python train.py --num_hidden_layers=16 --hidden_size=160 --num_attention_heads=2 --num_key_value_heads=2 --head_dim=64 --intermediate_size=960 --vocab_size=6966 --hidden_act="squared_relu" --norm="rmsnorm" --norm_place="pre" --norm_eps=1e-06 --positions="rope" --rope_theta=10000.0 --rope_fraction=0.5 --qk_norm=false --attn_scale=0.125 --bias="none" --tie_word_embeddings="early" --parallel_block=false --extras=["some layers without attention", "local attention windows", "gated attention", "exclusive self-attention", "short convolutions", "capped logits"] --init="orth" --init_std_qkv=0.0365 --init_std_o=0.00721 --init_std_up=0.0365 --init_std_down=0.00263 --optimizer="muon" --learning_rate=0.00635 --lr_mult_o=0.761 --beta1=0.95 --lr_head=0.0185 --max_grad_norm=2.0 --warmup_steps=200 --schedule="wsd" --decay_fraction=0.881 --decay_shape="linear" --final_lr_fraction=0.1 --batch_tokens=[16384, 32768, 65536, 131072] --max_seq_len=768 --doc_mask=true --train_tokens=206800000 --max_steps=3972 --dataset="wikipedia_en"
Each number is 200 + 20 x the weight over its row's rms, rounded and kept within 0 to 999. Layers, rows and columns count from 0. The size before them is the row's rms in percent of the matrix's.

# layer 12 MLP down, 160x960, rms 0.0306, rows 0-99, columns 704-735
100,220,201,192,192,201,181,176,206,251,208,195,224,203,215,183,190,195,173,222,223,188,172,216,181,206,193,231,226,177,159,174,223
101,236,227,204,204,185,209,195,211,196,225,197,176,180,214,232,193,187,209,197,194,216,191,188,195,179,199,174,207,195,201,218,252
106,202,184,211,202,202,221,206,192,186,189,185,228,185,201,180,192,207,193,203,193,212,143,174,202,195,212,201,177,202,225,200,167
097,143,185,193,176,172,228,202,238,195,222,198,203,203,180,200,233,222,224,199,231,238,200,180,189,190,183,214,183,212,206,177,189
107,172,190,202,212,181,182,221,191,162,195,213,214,220,203,204,230,146,242,171,202,191,201,180,184,203,251,211,201,231,189,176,229
094,213,183,218,233,215,213,190,194,180,206,173,175,175,217,232,204,169,247,204,199,219,178,219,175,214,203,181,221,206,175,191,202
091,217,207,206,191,148,178,200,209,205,179,170,199,176,209,202,171,195,216,189,185,163,203,205,209,222,196,193,211,206,180,179,234
099,234,200,212,226,196,161,193,196,218,177,180,186,200,264,191,159,217,198,208,222,189,191,219,195,195,238,203,209,220,202,200,205
101,232,181,218,151,195,182,206,197,196,202,170,216,174,204,198,145,194,224,205,213,219,234,216,184,206,193,182,200,167,210,195,236
102,219,196,231,189,206,194,197,197,207,182,217,200,151,229,202,211,203,212,190,202,167,198,187,214,224,183,170,202,219,173,231,217
096,213,183,194,207,175,220,204,208,201,236,192,208,227,236,223,222,197,205,209,193,252,223,206,196,219,214,188,197,223,214,219,155
101,192,176,213,209,214,195,214,169,216,222,202,187,177,200,218,201,228,203,211,187,187,204,228,191,197,158,170,206,191,166,185,220
097,197,186,224,217,205,206,184,209,208,190,193,167,180,200,206,199,178,249,210,176,199,167,225,203,238,225,198,214,233,205,190,216
098,218,240,191,185,221,208,239,203,247,196,201,186,174,186,203,215,177,180,215,234,154,170,210,191,204,205,197,186,155,184,230,186
104,190,220,203,204,196,197,218,205,206,177,154,213,194,190,158,179,183,229,209,222,142,224,214,197,192,174,218,179,164,203,208,170
105,228,212,186,184,193,192,158,190,207,227,159,237,189,191,223,206,201,153,212,162,192,204,200,208,201,215,220,198,209,201,180,211
097,260,223,191,204,188,200,206,202,205,252,167,214,200,211,204,178,186,219,204,190,211,204,207,190,201,216,188,174,195,222,173,196
100,192,179,224,191,212,207,189,219,207,236,193,189,209,192,200,193,186,208,211,198,201,203,191,213,163,232,217,169,186,194,194,185
094,236,209,170,206,216,181,245,195,200,179,208,193,219,203,187,194,196,192,228,213,196,191,212,190,218,188,181,175,201,195,209,210
098,227,194,217,181,173,205,206,166,185,198,227,202,239,180,175,221,221,199,199,195,220,198,215,210,194,161,207,208,188,214,187,183
113,187,171,174,208,214,171,169,190,190,200,193,195,214,209,208,160,183,178,211,182,175,202,203,193,226,202,196,180,197,136,230,199
097,176,199,179,189,188,175,175,194,209,190,196,216,221,220,232,208,210,226,199,208,220,194,190,226,206,177,184,204,229,191,204,176
104,191,221,199,212,227,218,203,209,193,202,229,163,184,199,218,201,218,191,200,202,164,216,210,186,232,167,188,231,187,210,183,209
100,215,226,166,204,217,182,189,181,230,230,217,230,230,193,208,204,193,223,180,199,212,194,208,238,205,215,224,200,182,186,152,238
100,202,210,206,189,181,192,225,173,181,174,195,192,185,193,186,224,174,210,184,201,175,201,220,227,208,210,172,201,214,233,215,196
097,201,219,194,214,156,189,241,211,207,208,207,185,169,188,190,165,183,217,219,212,204,183,184,177,182,183,251,206,232,241,180,193
095,183,218,199,182,203,204,210,221,205,172,224,211,199,216,187,180,193,205,222,226,178,216,171,167,218,190,181,211,205,181,214,223
094,183,203,199,202,234,236,167,220,198,208,220,207,217,224,199,175,205,198,186,162,215,220,221,192,212,201,207,198,219,207,227,215
103,231,229,195,186,190,202,174,212,207,206,188,198,198,230,234,213,190,176,183,200,149,219,198,192,205,177,162,219,210,179,213,225
094,204,175,190,217,175,180,202,199,195,199,187,199,193,193,222,199,173,179,196,194,193,198,196,219,181,182,166,190,183,181,220,179
093,203,177,173,201,198,214,202,200,216,227,175,209,164,140,209,218,218,173,202,202,229,211,235,206,148,171,222,217,211,214,171,170
096,221,209,226,217,190,177,210,201,186,191,250,210,180,163,163,214,216,177,214,215,190,181,194,206,191,189,233,205,178,197,215,219
101,188,226,217,226,186,210,227,177,205,170,160,185,194,228,197,221,210,232,209,175,213,195,211,194,246,195,203,200,215,224,169,214
102,190,168,225,213,195,253,195,185,198,208,175,190,191,230,202,195,216,231,214,190,190,207,239,209,233,229,244,185,199,187,191,197
095,199,217,187,222,190,211,191,204,180,226,164,220,205,181,219,225,196,197,211,175,187,169,206,189,212,168,187,189,208,193,180,206
097,192,218,214,174,180,205,174,175,223,166,180,213,223,205,200,189,214,184,209,165,217,182,210,190,183,201,186,179,157,185,191,219
096,178,180,182,243,255,195,194,220,137,194,217,218,214,180,200,194,193,174,188,209,206,190,206,187,172,204,213,212,197,190,182,230
101,228,182,215,227,187,184,200,189,226,197,168,182,209,179,200,204,172,193,174,185,178,202,196,165,233,175,205,241,216,164,213,231
093,202,202,192,203,225,212,185,141,196,155,215,214,227,216,151,245,198,214,198,251,201,184,203,242,196,225,181,207,188,204,179,164
104,205,187,201,207,213,214,178,200,194,161,192,192,192,171,154,223,229,176,181,236,190,191,174,185,176,197,196,213,194,234,207,198
106,206,199,182,212,206,184,190,207,181,228,184,209,221,176,194,197,208,158,226,228,189,191,181,193,226,222,199,232,198,239,179,214
102,193,178,198,243,198,189,204,186,210,190,174,196,189,175,192,209,200,192,185,200,209,177,183,222,170,199,196,210,217,198,181,237
104,206,153,187,211,197,204,211,194,207,229,209,172,202,169,243,186,211,208,217,186,204,206,198,185,216,138,204,195,237,199,197,212
100,219,222,224,177,190,178,218,202,212,204,205,231,185,192,209,205,202,232,198,192,248,239,225,216,222,226,198,176,234,228,200,183
096,220,213,187,202,207,193,214,194,173,180,212,235,187,200,208,202,198,171,207,204,169,221,202,216,218,171,199,199,198,195,216,177
094,219,238,186,182,194,211,182,189,188,195,192,188,204,183,226,173,217,214,185,206,203,180,177,196,212,230,196,205,214,221,207,193
099,175,180,185,229,215,199,197,195,214,186,175,221,203,220,243,184,242,196,214,170,212,211,203,183,184,174,192,158,215,192,187,208
099,204,213,212,214,224,201,200,203,233,187,194,232,198,211,210,176,211,217,219,151,161,204,216,196,200,187,193,225,146,200,219,193
104,189,242,203,198,217,184,190,203,196,187,232,182,201,214,213,191,205,159,212,202,233,203,199,210,184,187,212,236,193,211,140,258
094,175,188,196,222,182,218,213,217,182,202,203,220,186,212,223,204,180,202,214,216,200,177,206,180,171,203,236,193,208,236,234,208
095,196,183,177,214,201,183,195,189,205,169,220,202,193,194,181,240,215,209,203,218,177,215,205,185,191,244,245,159,232,216,194,158
095,194,178,193,213,195,215,191,172,199,203,207,203,168,214,204,221,221,209,196,174,199,216,225,217,180,230,189,195,196,196,206,228
093,237,216,185,191,176,170,210,152,246,200,192,207,191,196,220,191,208,204,219,185,184,218,227,196,170,173,195,206,204,250,211,240
101,213,180,209,175,238,181,202,181,225,182,215,238,206,187,198,205,206,184,225,169,211,225,220,211,203,196,187,164,184,219,176,234
099,186,206,211,198,233,190,216,167,193,180,189,190,202,205,173,225,233,189,190,186,204,187,228,193,192,192,167,169,185,198,199,238
100,204,174,166,216,206,202,214,202,200,201,178,204,206,189,211,143,199,241,197,215,216,213,200,215,209,199,201,216,210,163,214,187
097,189,166,190,227,200,175,232,238,227,187,167,195,184,196,233,202,172,204,212,222,155,199,195,201,216,219,187,191,173,202,182,215
093,171,210,184,188,195,223,195,225,188,178,190,193,243,169,215,187,203,207,216,228,190,200,221,206,216,159,212,184,189,198,205,175
094,204,235,194,207,206,205,241,169,170,195,211,192,216,195,209,189,225,218,208,203,180,212,201,194,197,146,193,221,185,205,232,210
092,167,220,187,202,208,224,223,205,190,260,176,213,185,186,240,214,209,206,210,221,214,182,219,176,169,200,230,179,196,203,208,186
102,188,222,218,199,238,173,205,191,180,191,180,200,231,201,211,172,193,200,194,199,201,204,199,224,203,226,219,154,158,202,185,227
097,222,237,198,191,239,194,184,231,198,184,208,199,216,219,216,201,210,149,210,187,186,199,218,249,204,201,198,228,189,210,185,208
094,194,184,205,192,180,173,216,210,169,248,158,184,207,172,195,204,200,201,230,175,205,199,224,214,228,170,209,218,207,219,157,190
097,188,182,191,234,204,200,219,214,188,146,202,201,230,189,195,196,214,220,206,239,213,225,206,168,198,175,249,191,190,203,163,187
102,237,199,187,182,228,193,221,228,216,181,167,199,200,181,209,216,189,168,187,201,222,196,195,198,167,204,193,218,200,187,158,211
098,215,197,202,170,181,193,214,221,200,209,186,199,204,160,216,204,196,199,217,195,234,201,216,203,164,233,204,234,168,206,201,216
103,209,192,182,181,205,232,199,181,180,203,201,209,200,138,211,204,213,214,189,197,242,197,217,195,193,187,231,187,201,198,154,190
103,205,196,213,189,210,200,199,221,204,207,190,197,208,175,174,209,165,177,204,206,228,196,192,207,240,142,198,244,221,230,214,224
099,178,205,181,226,184,185,214,186,204,232,194,189,169,217,170,204,191,206,228,166,259,225,216,196,183,222,230,205,204,194,161,216
102,203,197,187,198,213,222,170,175,212,195,203,176,187,180,215,169,186,169,206,190,174,185,180,214,151,184,167,210,180,197,202,197
093,209,198,171,216,213,247,192,168,174,209,226,170,175,202,222,189,245,204,197,197,187,217,181,176,201,214,174,140,215,197,213,215
100,199,192,202,223,193,202,149,210,197,222,206,218,241,204,238,209,191,209,203,149,201,220,211,178,190,132,184,208,268,169,228,213
104,233,205,245,205,194,220,191,189,178,219,214,191,219,206,197,160,223,178,207,207,222,195,189,202,205,212,207,204,201,181,208,194
103,194,191,214,222,172,200,227,204,210,182,232,233,221,216,223,197,190,160,190,202,190,206,209,224,142,212,185,202,186,225,192,216
213,163,192,178,206,187,178,176,190,188,182,196,163,193,223,186,193,205,184,183,184,204,190,191,195,208,220,191,200,178,204,191,204
107,199,232,206,211,149,203,203,203,191,228,200,198,185,188,235,191,241,203,208,160,180,166,170,194,215,188,211,194,205,205,175,194
101,219,221,189,222,189,197,186,200,206,190,198,218,220,239,218,185,196,241,206,169,168,218,205,172,184,198,199,213,213,213,227,212
109,166,181,192,215,192,190,204,214,175,217,203,184,194,162,225,211,222,188,202,202,199,211,213,176,155,258,215,174,218,194,221,197
093,212,199,222,202,171,198,193,226,175,186,203,189,213,202,190,226,170,229,204,182,237,183,166,216,212,180,183,228,192,214,191,200
097,199,197,185,234,187,172,198,180,186,232,187,186,195,207,222,212,188,202,216,197,177,193,219,204,210,211,167,193,219,180,195,214
100,217,131,180,197,193,192,188,196,194,216,194,208,186,243,226,192,197,218,186,184,217,165,163,201,190,200,233,189,215,186,129,169
102,207,234,173,206,235,234,209,185,202,169,181,181,227,225,203,204,207,243,194,206,212,206,184,224,213,215,191,220,212,187,181,210
095,215,219,201,223,205,185,197,199,194,197,248,199,227,198,181,225,203,209,189,181,209,206,218,174,183,236,185,189,187,212,237,235
096,201,210,196,199,202,242,214,202,219,208,203,206,221,196,175,181,224,225,202,204,230,197,227,206,187,212,189,196,183,204,223,192
098,179,217,188,217,179,203,197,234,199,177,206,202,231,214,219,210,148,218,188,191,234,187,221,210,240,193,215,201,193,177,217,208
097,193,238,205,237,226,188,206,230,186,186,193,218,210,234,221,177,203,211,224,208,216,220,181,200,180,214,170,175,178,155,205,166
098,185,148,209,192,194,219,203,197,199,216,186,185,180,150,180,198,223,207,195,236,167,205,217,198,228,179,206,186,168,170,190,218
099,172,197,209,145,198,211,235,161,183,198,195,193,196,208,204,216,221,202,170,214,196,229,242,218,153,186,192,181,203,246,206,199
096,234,161,219,207,185,218,179,236,205,201,201,201,219,198,201,193,164,212,215,219,210,204,205,215,155,206,228,227,204,175,168,220
101,176,180,218,203,198,186,192,177,166,193,204,211,250,223,178,178,205,195,210,181,193,180,168,199,189,210,183,212,225,173,187,220
101,207,209,181,177,216,192,199,220,189,248,224,213,183,204,195,180,181,197,211,202,202,226,192,213,235,169,219,185,225,231,188,229
098,209,196,226,166,196,158,259,195,227,172,215,202,189,201,199,224,195,202,190,179,227,229,189,205,210,198,200,183,147,182,197,200
102,214,152,202,168,184,196,204,206,149,183,208,204,186,188,158,240,196,195,220,209,195,157,207,186,212,181,178,189,194,208,175,184
098,181,205,189,160,209,201,218,223,203,194,185,211,183,181,209,192,210,163,205,195,206,142,202,186,203,182,219,183,191,208,194,201
101,246,190,220,210,189,188,212,213,177,174,224,181,189,197,203,199,179,211,182,206,196,197,188,201,219,204,206,185,201,200,179,201
096,221,205,199,179,186,220,205,188,166,234,209,205,193,226,178,193,166,198,189,213,189,198,209,218,206,204,179,188,210,185,182,208
097,210,188,194,221,188,206,208,218,183,225,191,199,228,222,171,184,180,202,191,231,191,180,199,199,192,212,184,214,163,198,200,186
097,208,189,194,224,229,220,182,225,194,213,200,218,205,183,173,212,240,207,194,188,209,212,196,192,201,194,166,196,203,252,225,218
104,226,237,225,217,217,193,217,154,203,179,200,215,229,191,224,175,172,181,209,183,223,167,208,194,199,220,193,149,139,205,225,209
097,226,195,207,186,198,193,220,172,196,231,197,225,210,177,206,193,187,214,219,208,202,200,192,180,227,194,224,198,209,216,193,205